config.yaml
norm_place: "out"
attn_scale: 0.125
steps: 4224
Each number is 500 + 25 x the weight over the matrix's rms, rounded and kept within 0 to 999. Layers, rows and columns count from 0. Numbers have three digits each.

# layer 5 MLP up, 512x192, rms 0.276, rows 194-242, columns 96-191
531471533498522509479442516467502510511468547496520502510499523484496459520483514483484532533491496496501467511533496477524448521499469490503451499491514487494519500514522480503491483517480482454475509517504485477498486497505536576475490504509549511494498452477523465512465491464568502505
503515516493482476478478481511484511488536522518484484535496526484467516456521505534512506470529533537484511521522611495455478519481486476501539498549471508513525513496509500486469489496494514494494503528453523530458478468527509499508503507558486514521494522510543473484479490525462438448
533522517502523484482483476504492491537493514466500484476491515459495505483525534510483468479531562525468509517522539497493488468479466469499509481485476496546523483545474474524504494491469516457522442505516452542538519528521513475499544476478483515506524518477466462529502494473542482516
500484531487527468531495513527485523531492495507483537469474522490498498485527478481524537483508492529479468485532492530484481463514481485530495509504529505501513523476517500496491458473489523453564491491485507497514503531424508487516494480480487487549461465477570470442516502506473469491
503467524534558535504472561499484502536506513536470502522479478514522493496507551499482510467487510515499465464485510528477522490452459527503472481488491465493523475518481506487506501539508513496496519524543514516511486465500505551506489504510489515479538496483490453500510535502503458506
494503480529485479494509507506474488488549539452489500474543557479501518473524497516500538492526546496508495460505502543483511512522495502546530481510486507501497451489525467547538492431504481518491497487508501534507503472466525503546504522529479479508516534508520496564515538541504500481
500510493507496492489486540521456487544496494522501520523515479495544516505506476476539497536546520482508492508518478510545504526501520472489516501519468507488491497494477569538445484508492479505496511522500504519515520529520537508491495524511488486478488485543469490548512483510483499488
467518462489503526500512520467494538479485536498499486494527524510486515480535487479501503497542511544479450475507474471506512544465517515480495502494464501498482513528482515486516519518495496475465476495485494502516466497513533469475493564484546450499492464518492495524551533549521500518
474517501498500491492504458465505501483469515491500536509465494545505516479439531519506474504468508484544503448459511496492509496545510486500494512468470529527466506514523480501489483499522513536526507528502521512472459478494512531534523487484457478490488535482471533488497500502483507479
499519505470563527471488497521521518502482536500513501511507473520509497484509487490466498450501508487517504519491498519485541476489451474504523494511470509514499482478522483486514511507506511469535519534503463556502490454522503512517506443524493542478525495490476496502458512540518552486
480475521490532503532466506536517494482530499531530488490480505513496547475511507487501542506533545474525490481496537486488505563499503512493469496445542471510478496523504503472516460535479504508549502441506535479485455498498522503510484450535501505478506523487486499499489482482517510475
507502464500505475520486512498496448504501474494444499492524569492506471469489519508494482501476495467477519491494519502503525472479511508478489512501487503492549450531487499557465503499501527506512476480498488493524475453516544502507481498534460489492499529510501512500516511477521500496
497485453556437518497483476526565483475467423518494510481531472498504534505522514484483475483523511508526486507463494462485481515516474448539543504559534477469485506465472463478465533493476475479531486490520476507521484493531491494491503513539493520500514500456501492495498518532544479470
497524509552494485534480486469485486484537511534548506518497511519530516508460531465505489522451488446533517483540503487502504517491523450474504487487480511471488496487534470497459520497492497440523433518502529511480501487506463463504524498488484519488515489524571524457469553514487506482
488523524526484472511473479501480452478493510479522480471490476478472524495480516501499515525456563492531519482491558500487504499526534503558503472550533538518543499480509513491527537529474486498528516518536501572508518475504475535527486501467515501517515506512472488489506490523495509507
504493486524508548534504516484521519491505506500545530496503536492483475493481539477477492443502530483469499500509504516457494476566453494489517467497503506463485509506477490497488461514470505499490515510495468467517509528477477473500470496545499466516477506498485526498495516484491503526
483489513476513526532518470561511507483470466501483492484496493467496503506509500504492476522488512509484469447481494526507490486475502524503490501506501483503456499526474458497515528505496521472436476497471449519506521521534482503502509489487503497483517500511503510502508484530493565506
487524499472523494495499524499443530534535541459512475507437481488501509503501524514537533493482442456530514502514509507497493436517486493520513487492444510500474494494493533479454483508527538496533522504497519527518463518489465526521467490500479473504433532506487489488461500508495520470
508496508513492449539516512497449461510487504470524533553487510511512471525501459483521461486454511457506524533556494542508484485478447454525503503441466542548465454523522453455520493505517497489492478544505501430491504508478473498508470468493534473504517528483465510540466501470502538517
507528490473512479485515515561501491511552515529514493535525551508552502442501504477502507467480537474522553513463489529563502476502501519494471505507515512451477515469540438499500513510493501504485489501500507487502511517478503501484472504490490505464505534463523461527534538439476504467
510475486536479484475451490552518499519533533536493502488522483484481463543521487513487553494495548469522504493497505505488502556487510465495490512486524507496558437516498490500516490512524512501472511503495515522491484473481499533527489503527512473491549486533516534502504523467502540482
491497497541478509498554479481529555484505529476537547479511537505486469521472536495505481511536486486506489428460551463540521464526500484530524520434510495525510534480483504499510467504495510479552470457473500480444455465506515517547540498465481563516481498497498550489506510457456503512
484479498499478499478518497519494488470522486524525502511516480499481470470515485518514506502500482494525528484490495489452495484495477477505509470476509470541474489455568473515485549445504494514480531508489552500512533496493471517512498478509453534534466527502462523481495528455525509513
484483491500525481510489524521504481459487507503524538548454505508489527475472521537485488489516522497517516495482482552500544518540446532490503497450504519472491511508547487526556522523545512528527529468512490481465537517467490483511527530474497472496533480496524528561477492507461522528
506502507473538452484514503488523478484545494491456523458494549523517541493533535498473498480513472522499485462490504500469485497521544491483501492506510528497456524444483566501502505522490498486480491509526482517490484495472560463511465489454480500512493487503497501489521507518487533534
501505469488521455499480507515460463501507516550456467484552530516528497502510482492515514491492468557500454548530512542481478493483516514511509497535509523538498545480550464500477493529503477452497473498514498487478524480500431549486474517518487448454500501505490488501485484453454559487
487484509503480523514516475505530510531512501480448501492510502472538533499499525535475514482512491531494491488483508506517470453506532456497518499532508510529523495519509505511481519495518481487512537490499496484495538469519507498493554499455498486487507492468494496510509463507519479481
472534490511531511493466497487511478484512525520498470490512506484480491501482492539447498493491465495458502490497520534509490501487504467487509529527526474491523525479520472481507501553489494461488522508517533505492464449496479523537548487476491496496526513475484518461483510475470505494
496489460465481503491462471468518557456518518510536491501517514478514509473503501522462476468555502525470501554444531517458532539517494519467542469510496491472549519514514530523484536469482536513492498506478474507465485510534492498461502521512522502562496421495518495511476484530492495503
495485494502535499488499517482480508517486487468455462493494503502540485529488508451499505450500518497489479514510460501507481492525479506530490455488515503482493522504542509499492475467527522492500498510504506485499526466480534474480527496530501502524539522490499523543505502509525525483
504468529508465484500471478493468502454496517493514517504487450508501545460524522486519523520530486483462513471502479505482527520526473542490512532502487517498512494471475487513523506454467510491498484514495528494495497479466491466490476513477489498494494461485513481542466449465494512511
549501502498521507508458477501492535497506474562505510531498460499526476474482528454479485433517534458518511489537492474498501507531513509483488497488462517481484489506475506463502452530488530500492533490478483492514501528475497473483526516454506509517519464481490532475436536507533501508
470487508486521486496488506465505465474487476552472529503505502479514485491456489509535518516533512491492498550541514531490546490500487524436507527498540471505508468531427497512509518497515459540484505524483513526518506509511506467516459498498467542514479486477534500525490518505515486478
483528511462540493548473516490515473505467519502517515453512496509541507488512537477531546502483488523472495476492501530504494555518521510499500499463497500535512467499506479536512483519501507505509500527491543507463493463465554474468484462494495459477484516508545488514494509488497549517
480515504545533505481445491526508505515479528560471520481514511515489487570531516505474494554513527525531474526515508500511487506460486496496493495491500511454510464481477521532492526461482504534520478524515460509450484485502470507537569512525470469485495505538529521469505512538468483496
512544521501493441491453436513520507457501479481506518491517487515455467470530539474543497550538483531483481485480506472564447467458525516477509450515459520493516512500559528593519451513494487529496529518490494502459486502538502515518476505505496531499514523489512513488476526471517507518
505506505488496504528516492463485475514485510469503525496500490466536496502468501460562433512526488510490531463474512505481500500534499473515507501500528526505478487483509484521488566472511523509489505462502494490493535466485488490466485485447475498522469496544476516479474544497516540482
453473534513488498557500490460467496500499508542521502504527491479553539478470506518485512542499514535501515492530513490558515537495498545497513500513474520505501478447531488528494457469495479519471485517535477445520509498536452486474472523503475496513530470509485492496482498487477488503
547470502529468495463513458486494527524526470539462500505495493521508542509480500494499528473501510503515497533505536483487528499496513481471469532502509511488477468533493534527484482476473535574508536469553473511500496548502517532490490485514516504438537490546496515466458476528521558455
519545476532508490508493469495532479515466527481461511512511503496452515503520490498523498502502471522512527477512476483478504474522516491558500511473505510513505514460487517465498479509497523517461470463471486490475532517466532516515510542501522523507527492497480502516494517498488496483
488492533497542530492512480507485544529536467455475570493507463480513519462482455511487477504550491534481515494431504455486467511473532536462536517485490527560516541490516514493473494509483471505560493502470502484521485504500484515496512506515477475517491538506515532489519515511544489499
474492546496491526447518509468504489479497497483478477513502513550522503520527515507523468509467466512560539489532487472530462507479486519489522511485489488464492463519501517511486485490546536481527482508528470518482511512545469517498490506497540498476514539501467487517507532500477479515
474479521507461521531491462515469458538522495483528466500512524468515492506501544490526501520490569495481514535545505497505529457479480496487514477460467477482510486520465514482523485487466456488487520489512523506525484500554525571466468495500521502543491482500524512485485579533519511486
448521485477503513533512499456490466527491520506508505519500483493473503492453489463528506502514523453503518529524567508515527485511537521485529466501472491500505505487459519478536481522504527518456533499485485521490502470493478531522511511538492498464479478471513488494461474442499484525
472481515501496469515494503509526482494570476517567485496493468532523491474521541479526534481491480518446462493485514502506498539505515512509489506464490498460480556482491502497488489474454473514503497511461504495440512458470523509536517494496509522479520509500506494502504507509516481512
508507497525519502506501475456523501512516471496487475483500477484481492498489510521490526487529454448511479532495504532510567469509521488484478436503508468487492480500491560515489501508538519489527501445502502518502493472453504506516473514461526515472538507517498537472551533427484453502
500483469508491464502460482508512497524512512459470514526510491487469524517520501509459471513431530489481511522461525462469505521478509493502517479528498503518505521554501479525464535501496463514494496481522512522541517493524515522548495526524523501525512495461476565505501514522472538487
503501444493534523492533502507483498493524509498471513460496498537515507546456546485505468519489485479478474510453492506565430499525505515505490492527513521545495512483514502498488485549518485487490534487465470450460485536481525509515504479486464478525519531496470510485514541505495503419
498481481449502534541514546517479507500485512475524524542516516500517512504480497532489492506504494493506537508499512550501503468491476482547513492489477502511513462553445534543500483502500500455527455470489497521514524483518553478485510552556500445523528496518510498551483491502479485517
# layer 5 MLP down (transposed), 512x192, rms 0.222, rows 194-241, columns 96-191
509508560495510490482554512461518474501486510515527528495520474494484501489531468481553540487502521465509463491467470517488480452520520476467449508513486538511469496488533499477493498497526486485531565481491512506496467486499501458500531504486515522502525512488496463494503574511503517508
527508508494477466495477457473469509461517534489505491523475485540467494494498491515440543471485486519535502500568479520623496510523479492509502482517538527483496516519505463532549427506513495510490505499538494522495517545534471473530525521487504472505477514492506537513511489505500521486
486486456491472508497538501502481512539535508460471545519467493531518501476502457511499533512529517465506500471494449512522505499547498506496468512506517554506482497520531514492515459490539510507488498554503458475480471556507506494477510519499462499487508481487531482466491498489497484516
486527530531540466490496506501491569517512545486474508509502476513524482461482479516500463480514528485504493510527482466539486488520496505512503520517471522507519508513539525482570558538553497486498525512460458497524488512454528467484479469472540509472495475481515514488519448458496501555
524490488517510492526541519501555513507533495481519510494501507494463481492492475492486487489532423549471461508438478517510521492503475506507489512487542468508490485500490501519461465457541491496479470484499521460523452531470522509522535493523506491480467511502476537497507495490471510499
488476454476507507483503503510494464495476531489518519510515524473467504484519480517492500516472476486445540515456493505521487477522496514501486503491535482508466487499500525532500514458471516498493500498532490476475506531520489506502518470548542450511495508492482498501492549509492466443
448511508491511522501501492528502544479508482534497529512532495495573456545509534460523491490502531524480491515505451541534466482476530524476480533479506462475468494460477592508508534515505488532520531479541533477456474505521498531513471551471511502488530511478463513441491493466487533520
522510512482516542523462526488487497488516498515479499514516507479495505470530497519477505487512505480524493519543500569486490522516491496512502451512480509464516528491504514463506506522523538494554497488517486505500521518466507500505516529517468475517510560498507484516525486528545499510
530573499494509517503478525523509490559501558496554501515499523517550448486494488526531525503553523479468507511500447503474511493480518528473514510495504502507494547526488467515508497504509472549491553485531527468499490508524469535512539504498548496519485505441517446517529499514498477485
481508505517467490513492493504461461508511515508472466482482508504506481500534499521486542489495501474531541488524485493538480452531505511498509534446537513504528496527464439518480500507506475526485524497511519506492491493504447493483514473521552496516539452504538520471517518521491493533
500487498519534499461508500498531505454497519487484477482502500537467503499504518551511514475529501485450498472483484523520485466476463502456494489498498519542574493502493500503527483471522544516506467537518518486529515490489548470541484512506533513482461492486487491478490459500510503475
483471500479521483493498478510503510491499493520497456517488520510468463491483522494516462513483513497502523497502501524542534472530491493486491558476485515494473451543497493515539492453511513514496529471522527504462497500496526480530527534512510497500480490503484456460483487573534533497
487481497515497525528517495500507499513483491508499529471523499493515526489492453501485506471507524507509495504542501499480514485516495481489531472516515489548509530479515504501502529446481484493522515501494475560498521426473480508470505487472497495533463496505492547479528509451527515537
517509487484507489514468512532469533477498487498536562504487474514547538494545510464501564501469526541527478477506459498482486510452485475524532525486515544522497520503480498504503512565493534524469533510484510507505528478456483494531516480439529498503444494519515481480537482510536492495
471481465491497496520523545509481488460499504489544463503421515523503466501494504519509505485496510513572518489515532511468540521486485515516513471490489503504492504522452476461499517502507489509487544519514501484512490493531501478528503510538521556506498556481467491535495477524497478476
491506511536484476475514465516489478472522537497502485539491463478502495485475518531490508492534502555488503496485495472524489513485491509525521506472515496521555518494447473514479504529467492496527525490556542555427477517493482478501513471510526519536530484493486477486564462462521490509
470500506475482462467513528491479497507539528474525476497483486495506459515500499468498517485518506474485521486517512487500460503476500528448494536496515484486479495516520477515488504512530495492489519489473518518494522510480530483477491471442468488519481466513507514466500535519481464512
494518482469511490446508533534484536453491513497501508475474458473478535448465513506503487517528478510500493480488521512527512530475491500521489439502505483503490525487477484486507520501491506510511551490540455492485467539539480517515538519474492485458462487493518492480504471500547478490
501483503534447451502490504493506458455515510510507500487530529528513501511486485500502494516552477517511522532499470486470491524509504488472516504508485507478516501521499497509487514489474518494523512523491543500496508470531463466494472549501498509488495514508466491488555507494491528488
541478448469497481517507453465518530508508500469464522526538521485511478471554491490469479504504519494514482492486489436532517510514495549504494510525519503483551474474555480445452470496483475512492463497459486500510513533518471485486529525492497483572463490519490474489493512513478472494
520531503478557511469481547505472475487530484483520523512504450478520474506488487493489450496497457495484536481487492497526519462495487517497528520500518519461485468473471484519504483448532506538484504514506500511499510476523545469471471478539484545498528570509534464523507512530522515487
489475528468533526498497500465553481482520537517525512508483510492459485523550463518518522538554457454479496503458510568459509509460486541489515501516510457492542522497474517548501538480473460507511475489517534485478485492500483522465515519523509529534511466495528470509534556511532494480
542496496477518505503509501479515453500513499491482511477489483432471513458449502501498508510506469496512494531515455495509486513547505508580500462504509520475471466509504467532501476516507516529478463467505499549497465497467551516438545464508494516501528512529505480473503520528531510532
458485558470475475509480548475506485517528508478522486496508483503508530527478481525497501528489496530453481469543498484466500446536503483478496493497515518543484533502486503519533517522524524474529540482531482524499514468496541510530452522512462504468474479531559511447543515496489471513
528501545493525473492527524502495518514519474489519570515470503495488504490456563496463474469473485530495544505483456509505501497531503475483528505502448472525544550491491535493505506524466480525511510511513480468481445490475499531574491530505487483501487503501507499492495482485498494505
497502511488509498466506506472501478487516502447499525507460520533514477475496502518519534458496498494484469514521494483504487519517505508517487502491538523488516468500499529543475505487504505521496491494495488467500524506518485489507484478503496498525535480548552483483512554494495491468
507517489492475477535476468547483530454483514516516524464503488481460528470499537500521534523459514529515505503493473517508522475460493511563522504487472495524469479519511483477461496512479511532482484497496487500505481474443488481499463480526519501491540495479527529495511505516509491523
454484515436496554493497484506506475478490482487492438533517504480469517507475506517495495517528561519499547537510505449527535505475502507468476543505522426517533457501505538539507506465464448552495477491514529506492497468498482490501504563510535451548516513483499549495525521489521496470
482473473508472505474480490467493516493539514514521496519510529522552513524502482495512545518523485508566516539487500492509519465526511488498492519528489492527486487475449483537550510489450521458502517508513557520454514478469506536475523459489542503527540507524490451490496528501486475510
511470461508500503503516533499512457504535517527514485504532500539494479471514467519509530488470469502519496504496455526500497502505517466492538506457481516513546498500510549491509553499524481453478525472488447508526468480521499504475531500470509512464492496460465491511526532484509529523
503516500490497508507494474472502506498513475478512487536479524525504481495541521518538487544486529479524503501500510507496469526473549470503511517531529493494531463460490471492499461430482481513473514483486476520477534489508529505489501450520491493506524534539436484490499492502476557485
529506530484490532490502489514525488506491518497535469544486509476507533467474489481499484498476432451473513536523497554441513482536483506460509481501526507520548514518516532504465467489485546471505526499511462505462457495496527499501506484489481532491475491525517545502503491468472486522
506514494470538523475507519517455483536503534474467512541518521522497528504481490481497487496567479497516513491540546453536531517465485460458479460520470510494484456511484546508454499495488497518512519508531538500437456512492487493488509468517509469511508470503495536477525497474515522542
532478505505482518467439492475514470503465527486493533519494488475498491554502554509527462496493500472536523512482442505503486469488523471498490572482502482529542533477517484553512503503484513526533474537520518494500486469468521555497473543450479503490499472500494513471522491520480543552
489520463492492510509510494481535455508530497492464473480495478525513510498529507475464508506504508481492496511518548524505545496485484508496495501508494460479520511496483490523494489536476530418496486477470528552516498520513505480437479461467560550490483454474523483491503493493494483481
500497481475485536491502520477482444494524495518509462471494473423467482533524486525499538558493542445494486511464492475479484479460459440473505495541535532547508530452536532559514480535446460521467530492503491531493488487511497488518482501452572519511497493542498496510506488499499537518
451520551536552524485469482488495486507505517568494493505498518492492502485557493502494529516491495481535505511544498496471519493464531446483504498520490514463515507478481508425507559461516476458474496512505508514531498511500488516465506541506507516511498515494516457511492509482480469454
524514488499524515536499534488502504481514500514480465499503553468521493473479505490463467440473484490515494509541461515469568516517524475510502540502491495516510555516463477470467536519510498485488514486480506500493536557505541442471484437460504509516500492472514514499510532494482504523
503479507498496478523488536515516499462460563538488521518490506484505489507510500450489454491520497494608516513546536480488523476533496513509490487530502494500528502538465467496538502540508504484551523488485496448492472479496538522516517511497493491446520478460486520485520478528459486513
512518449485487496501511549472510501470488502499551526496465518486501509508514482472489476476504513454537505524492493515538488502514535510499483497478499513528521515491485491511439476492525471490484502521522448472512496546443543461459508501469477510524518491524525468533449505517457480509
515476524534466522498532513542506505493482479459484488494522513488520459482491481498487479516526496523506498486544502487506473505512494491488522481461524501478521521463515473527518493442505482485528524431492481527479430486510470528458500464509538491536496512472495477503518539529507445512
512454494493510477500470521479520505479485483511511486512526495474426526487474500495496534486507509522466474468534469542509539453511529491508541517543498514508494486493487479483444511499537519518527517481555542536493519515516502495453512474510536516518484510494542506522481492504496527532
484506499510522529476527469534511487506509472484506502479533496497492487521540533494499498448492482490486490493447455526478519490513490480517479489503529515478522503502489529504517489508535529463453459446488485508582519462512524527517486462458491528495467499537500491469533482523532490483
535418521486486465480477528513496491487460494493500494507486507462534494510489511515527455481514516485501506513492540495533522478431481523445505440449468518514494513499580475512490500463478521502504547488510503502508482501505470531504474510512491514494501473506503510496520528481492497498
439497537497534527503481515481521509480502496507537523528464494486504504478505522540472521535500466526471527484490493481502479527507522488470506496499476460536470514492494520496516468519510487489501529477496540538513487498521510469463525484523497502533513533450524505517508516530538496558
516500476489493497470481450483517492502520507499518447505440545484495525477479462547445479503515524499529502523498523499510515519515497464492532503490466528541543480502478464498521490503516492478508539473509492540473506486489514480526485476485556508483536496490486538468499571541482478515
512512468498492502486538463480508550490509539491521492535504519514538496517500485524516478476474548549472528497484522525501505511488486525521447528538496506465478498472498497457523523520502481509539461457443480472580534501468490518466505494533519487490490518519462475497489473479486486479
487517503525502476483484459514520503503531518466437473485476537502516490514487489498505459492479540504469512505575478488551492493501519492493526504513487527554511491514520494506529566550465501506455450493515456509480524502489484467466516493481483505485483495518488498540504540532484569471
# layer 5 MLP gate, 512x192, rms 0.27, rows 195-242, columns 96-191
507515487481490484474525473470495502443498500515470479545490529514473490498511463521475470472515544511485522537533556491506503497480478463489556510500467510516513510501503471513507497504508469495524524537470505540473498494532498496471470517522459490527499497524518500492490484516490457486
543466499531531497477479466529508540540514489503456492514507554465493493501521527514436487470513501492493511524514513491480503501492467501494541507490488486544455541460466512505565484525466503494512447484510510540496492521493522452488484492505476524504490495531535501544496470530503512440
490518547490496483476479468485578490476528495479531504479508480522510492528558545492488505514461495495532480509517503489504519492497538508524477514525515432521515535498502493514545490545532452488501529462516507520478467514523496484459437528492474492477459540515506525459483553490473501580
521484505493511529524472529498522524512489491509477488511493484500502491527486509512475490492520460516498447428485489472506492515515503497557489512515537477532491484454505473514508511481486510553502508490480543509491518526505489518481486510514515485560529429478531516496502517502432513502
459520498519505491458515471523458458517487510472486511542557524520537500501493507518513511536461476516500486457492493518495453463484471470521525524487509544488490509474523426538534504475520471482501524457465542527480525500473459523553513485469463483487496478536516523546518486516506493463
494503520503540498506483534513493504514521467493510532509492485509529563491482484509469466510551497489474517528470530480506483539530495491481540502554515469487545562522491540530499504482491515523508509497525521507533499509499440533483486508494465502526499466561501522552504481499470500492
501517527504515523462508500462484494488528495525515539466519506497484482512506521500488470491500496509475480509442525499496479480484517500537551464505462526504443474493501499497473505464487476467477510485471535537503491501483515487477522490444482535505491487520484510486469482510480496507
521511514481454471542519449458490487437495471510506507522474517455479509482514524480526446473513500526535525444507502459541495529510509513489512504515564492487529502500517522502485481446506519470494507481494514423496479515466539459529451496540507499504530534505455492508501530456499465495
484497498471509502462481524491457534499507497457522490529479544486464492496449484497494523527454528460512513486522488494476495502478484502543551514445509476541531493484492512497480493511479491524479469494513467519480547499501493499491514504489526517528485523529496456476494527525476487487
514475518535531495474470497490549543530484489506519506507461474510447509496473488480496514509562537529528509497496511537476486469477488533498525506493512491538518515482531474494486517544495510504518496538510481464483482502486500503454485493478501440589524486512492490478497525463526462514
496494500520467499475485494474519491542483496486489507564450474481471526480504503458489494494529482473502478487516510497530485507516466499487527477504475528464485496491531506537506488535473509490525546514488502503497475465469504482469458508499504498534486496483495494510522491478501515496
468422465534503488473538499472526489510480427560465506476489488484551514523509516514532527477568515525528484511491508502467499490505514503504537499487488499498514500536501497517483491523496460547562465510507479509499508477512509539512471513499468479494480472475494458497537513477493482526
486492503493495490503469501445494488485531516505504506500486463484493488479483503480503464497443467491526512510483478496496495513474533504513508492488500495509504493454529479526466505502503536511513487490512445533473496499520513484491483523490486505454497510491555546473482541476540488512
493529465468514489501500481485471506496517457496497488511511488536482513468463524511468472485477445503512497491484488530495500542477449489545525461505513483468498536513498509500509538527552489516476489507456520483501528551475537542522526495486502504508516482511480482481498536490508452506
521522469500481494455497516527466509522500532531548493516459504444503489501496502479452448528519468492487512477467494510479525545499518494530539528445510485546505454503501488495527486519496502493467488531524495532473494556501492505547517458496537484478507517518502489475488494484504535484
504502482544500484499530498513508478514527501456509505477484500565530516492489471529484508466479477522518478503536501449461519516512535497503516490512503494459480517479477519529512522500484488476500533490487492494505469493490507514572462515528492508507484531535484508528484506471523481469
515542530529501495517458531540512510495483471534521518505454495487494459473499473471443518483518556525555464495525518479473513490496536489526528463451491498475518514518547477489512516486505482470488519518478518489479500479485507496480509526499502519512464480503485521541483505437521500478
496498522476522491542514542540474517537560522507514507475506490491537517529481498521488516513475498509459453524495463462552501499517453511488528473487483484516566477481481496542497476554484514497530473489485476427554507531514475521485480493476465524544514509532537505489468495512506469482
530482525501490500543515500511491512535486525500497518487488467514509489481499512530495502477533492504499529459460485529505477504495481524483507467496480494496507496457456490517531524529516492487504530497498487517524448530499500491499535519515498485528497540549525499491521510532465527522
500516465476469506482516477489537463517502520540530528530508527505485491542456548482504477463493475546499495536502505527459510488504494540464518495488498475517519493488509483507523475536520544510503509496491502517505501522499515502514486519490529503489514475524445541505506498528514486471
541486472521480540520473479472518462525437480479542522485484479458511477468530490480518533508502512502465500467544498475520528517578536498443547495494484501470435519552508500510495473490465473531486522480457496523485498500511485499501486472501490516509492534508420473491466507447504461524
509497467491486500510508525509500533472516469505494493504508509488510486494497539482439504506506497489462497504458486398487484460470537518537513511469495475465513469507525465456482501538510492512499494507493506505502500492519502501509540552477475477527518524553506522505500476455521526486
505496524444473514505509507504473499512514468507478488504541473484491498474494505444515480513466498503492531510483526481509486511520494563533500502511516504512506477506473534527441503485525474518494488466480525490532491457453508501492446488545475503493491536482544487481495488517515490542
517489487488527471501515506513519514492505485477523498557512503496499520496535489489511504436551479481497479473528492503486502500482500515479531532512490506525508561517474508487491496491486516506468510538540478504511504528513476477519471497489512484461494482528495480483516514493490441494
504463496519528469535515488488442492518513522486484517479524481507474518507503510507553509510508529482485555511502518482503473492520511512535523474485488550522538500477506483491476486476490526479465474544469493462504530536485517530493503489506463455512504470478453484508483481472501499499
480479502519535519483515530502497498488523526544511513484526507491476498492522494499478494502488522522511474454513489473510507498496492471496468506519469469532509517483548502519469498489515492485484482499496519498504512569517501559484530492458517470509499498506511487509488495474488458534
503496505486518469490520518509499506519507486481512557493483480453489480518493512509513482532477493561510460494492478476488498550505450503474480490498469495525479472532529504521494511521517481576498521480467485472514516520524513427496501474521506549513484456533515520526522497529524495507
478498518499480472523496461489499468486536505523467515535490506516515482512469471460544498504533500525510493519511427525505508522518493519502505515524554523462520509519475488527516458465492517514495494518470490538490499530505478477502517467458533543522493525478515469516456501483537506505
506505485460509481522503507481485500500491466460534476500487511501466539497519477485521476499467507504503467513523522531494531472508587505484524464543480540485509491496502456474497484478495465504479484530495494445474462523495511456496435501496480505505494518513481486521483508484526517487
492485506541480468492498501495527530474502505555509502517539516461490515472480511516530523503486483494453547500501517508490506479524527502545483517450499486460501475512496492469447535570498497467531477482549491530507538481477498499497502523433458512486467476464498513515479485490505491493
537489528534484517505472491498510486514484493492475503502511523481515478457493566484494506462532467489479479514505483510478542534527489523477520500486461455457510485482499543498506479512491500507445538485518495511511527509478499481522464503492482506494501479489529510493462488496537512548
478490514559460480479548472517482513487471484464517476510465519531545509506518490496419485490495505511498493506477447461491534471491476490530489534491522507470488551479549488511503543545509478475494484496460485486516506511464477542462522472483502513508504515525512508544508460483470527510
494512494472482525453533508513466518463578476484476481542463486502485528537496480489515489491484499467499496486498523480475508520520497469505534523529503506471507474495517473511459511481505536471526489501470462508507506528500501503459463499508486544493511533481475477526490483507449532529
504507465491517474511498507483524533519561539533554526534469545522523480512468508427514492560454486519484513518489502508528499526492541481503525509482539473515509523498466534508497494475555484549489506526499516534475495538494457491518477510496459480505488539510475528460513489473423465503
504526508446488561507483503480474504524540479506492508513554528455518481478507548507538466510512519529508494508445485502498532509506500461501503484498520528499452476526487505504532528478502508523530523551515530504495501523487540517571510491511480513503497514517440511487488494535494521551
490485435480523471505517517534459567557491472481464519495482502462481494524500487503556486512506514509499539502461453512501502524532488516531501494494520505498480474531468488491501501486526487506540493480478483510473486534506491481504467515535519524504497473467494524502472488491523515524
509469521504498492509501550529555483466491496465502482516483495524510488512487536521533511468440515522501493452468522502493436504491515510499503485506507513554487481479504502510530508470504489477496499492482525485524449472486507458535501500499508545487513526469489536512503481521470511479
526531499515478470517504484517529515510475496525466480473491465506498485475543536526474435502484455493528465533525492518533526466505536504517535503466498481497441552535513491540493472499471529486485469500512472490484507504527470458554486539515488513519513508487462479529507496518496488527
510521507514500503476506529499491501504556466487506520555503486539484453489483475464441492481498517469496513509491486498532468515490507483468502486487504548513522513512493505511518525493548501492526500503509448534510500505456529503502432487531479489490469503476488495486519477475473467539
505508547489505559496459529514526487506493465483507508521504498483477531501484514473493497487521508517529484438480486511542534491543504497513497489537485516530507494543512469517544480513525467508480484518454478512499516521472496463479503442546509531559444535482492506490506520516506493513
480483498471480520493467520501508496488482474504513455497511532507513498491480481497507539498501508511520512499519500501509561511539527490505456469489490502510501479505470504501534488485517521516460490476511467491505469528484461510563515507463507470488492533495439491503486479544521515491
530493512505484510482468521454466438493561508496527482470562513510500500508520512490507489458512526443520490473524548523481533542485515486477487491503513470483536472503459486510464525490520507522473508538516485566484520496509487503496503532502479524446520513505529515523463526501507505464
507503517507529476514507522518477537499479479516518484505548441499500467520523515492531506460523527510486489523524481518460550477457518525463497479538515471511498523476514535511482485506512500500465513465508450468499475470475507505523484526520522529462498481505474518499490478476524517525
496501496490520485517532516495497503481548489501555468532524498516475507482528508470503512516487476515476523526490540508522537489533480503501524468474495504474497495481478482525475507495491498490514495494504526479469561485502499515532531505521473498450524551471465484507485490475437512500
475508489496525452470475500484584534497498532493526480500462509461456483521499514504486528505508498491518538517525437542466544461501521501502497461531559518492496507486534518476521496479465470484506489468529490543498480493505510504517469485492474466526474481478483542530500504506480482505
497502504495545496479486502470518511480468481480503465495492529483497487498525452488521537498490480505472487457504544541482511532523489476513494476473479514480507519433508488513542484478458489469463495477468487545459443478492506508478502467497491448502518465496491464499516495469516555493
474485505521498504487526529499486561537491530526460487517500495535499495502525515457498481477540501441545496518466515501468557489492519493515530478512503461498476506480500519473450520509500549516512498497487489502535463509480494496514503530504517480536520447473462536537491509518511467482
493455481520509500521511473487495460516527527446490494517469515518518514547499488532533481484503574454513513478481510498466523507516466514503505475498487499462552505489474473510443493525472495510525523502475474495507499506483513504496479543543476487506527524534457522480508491494521521559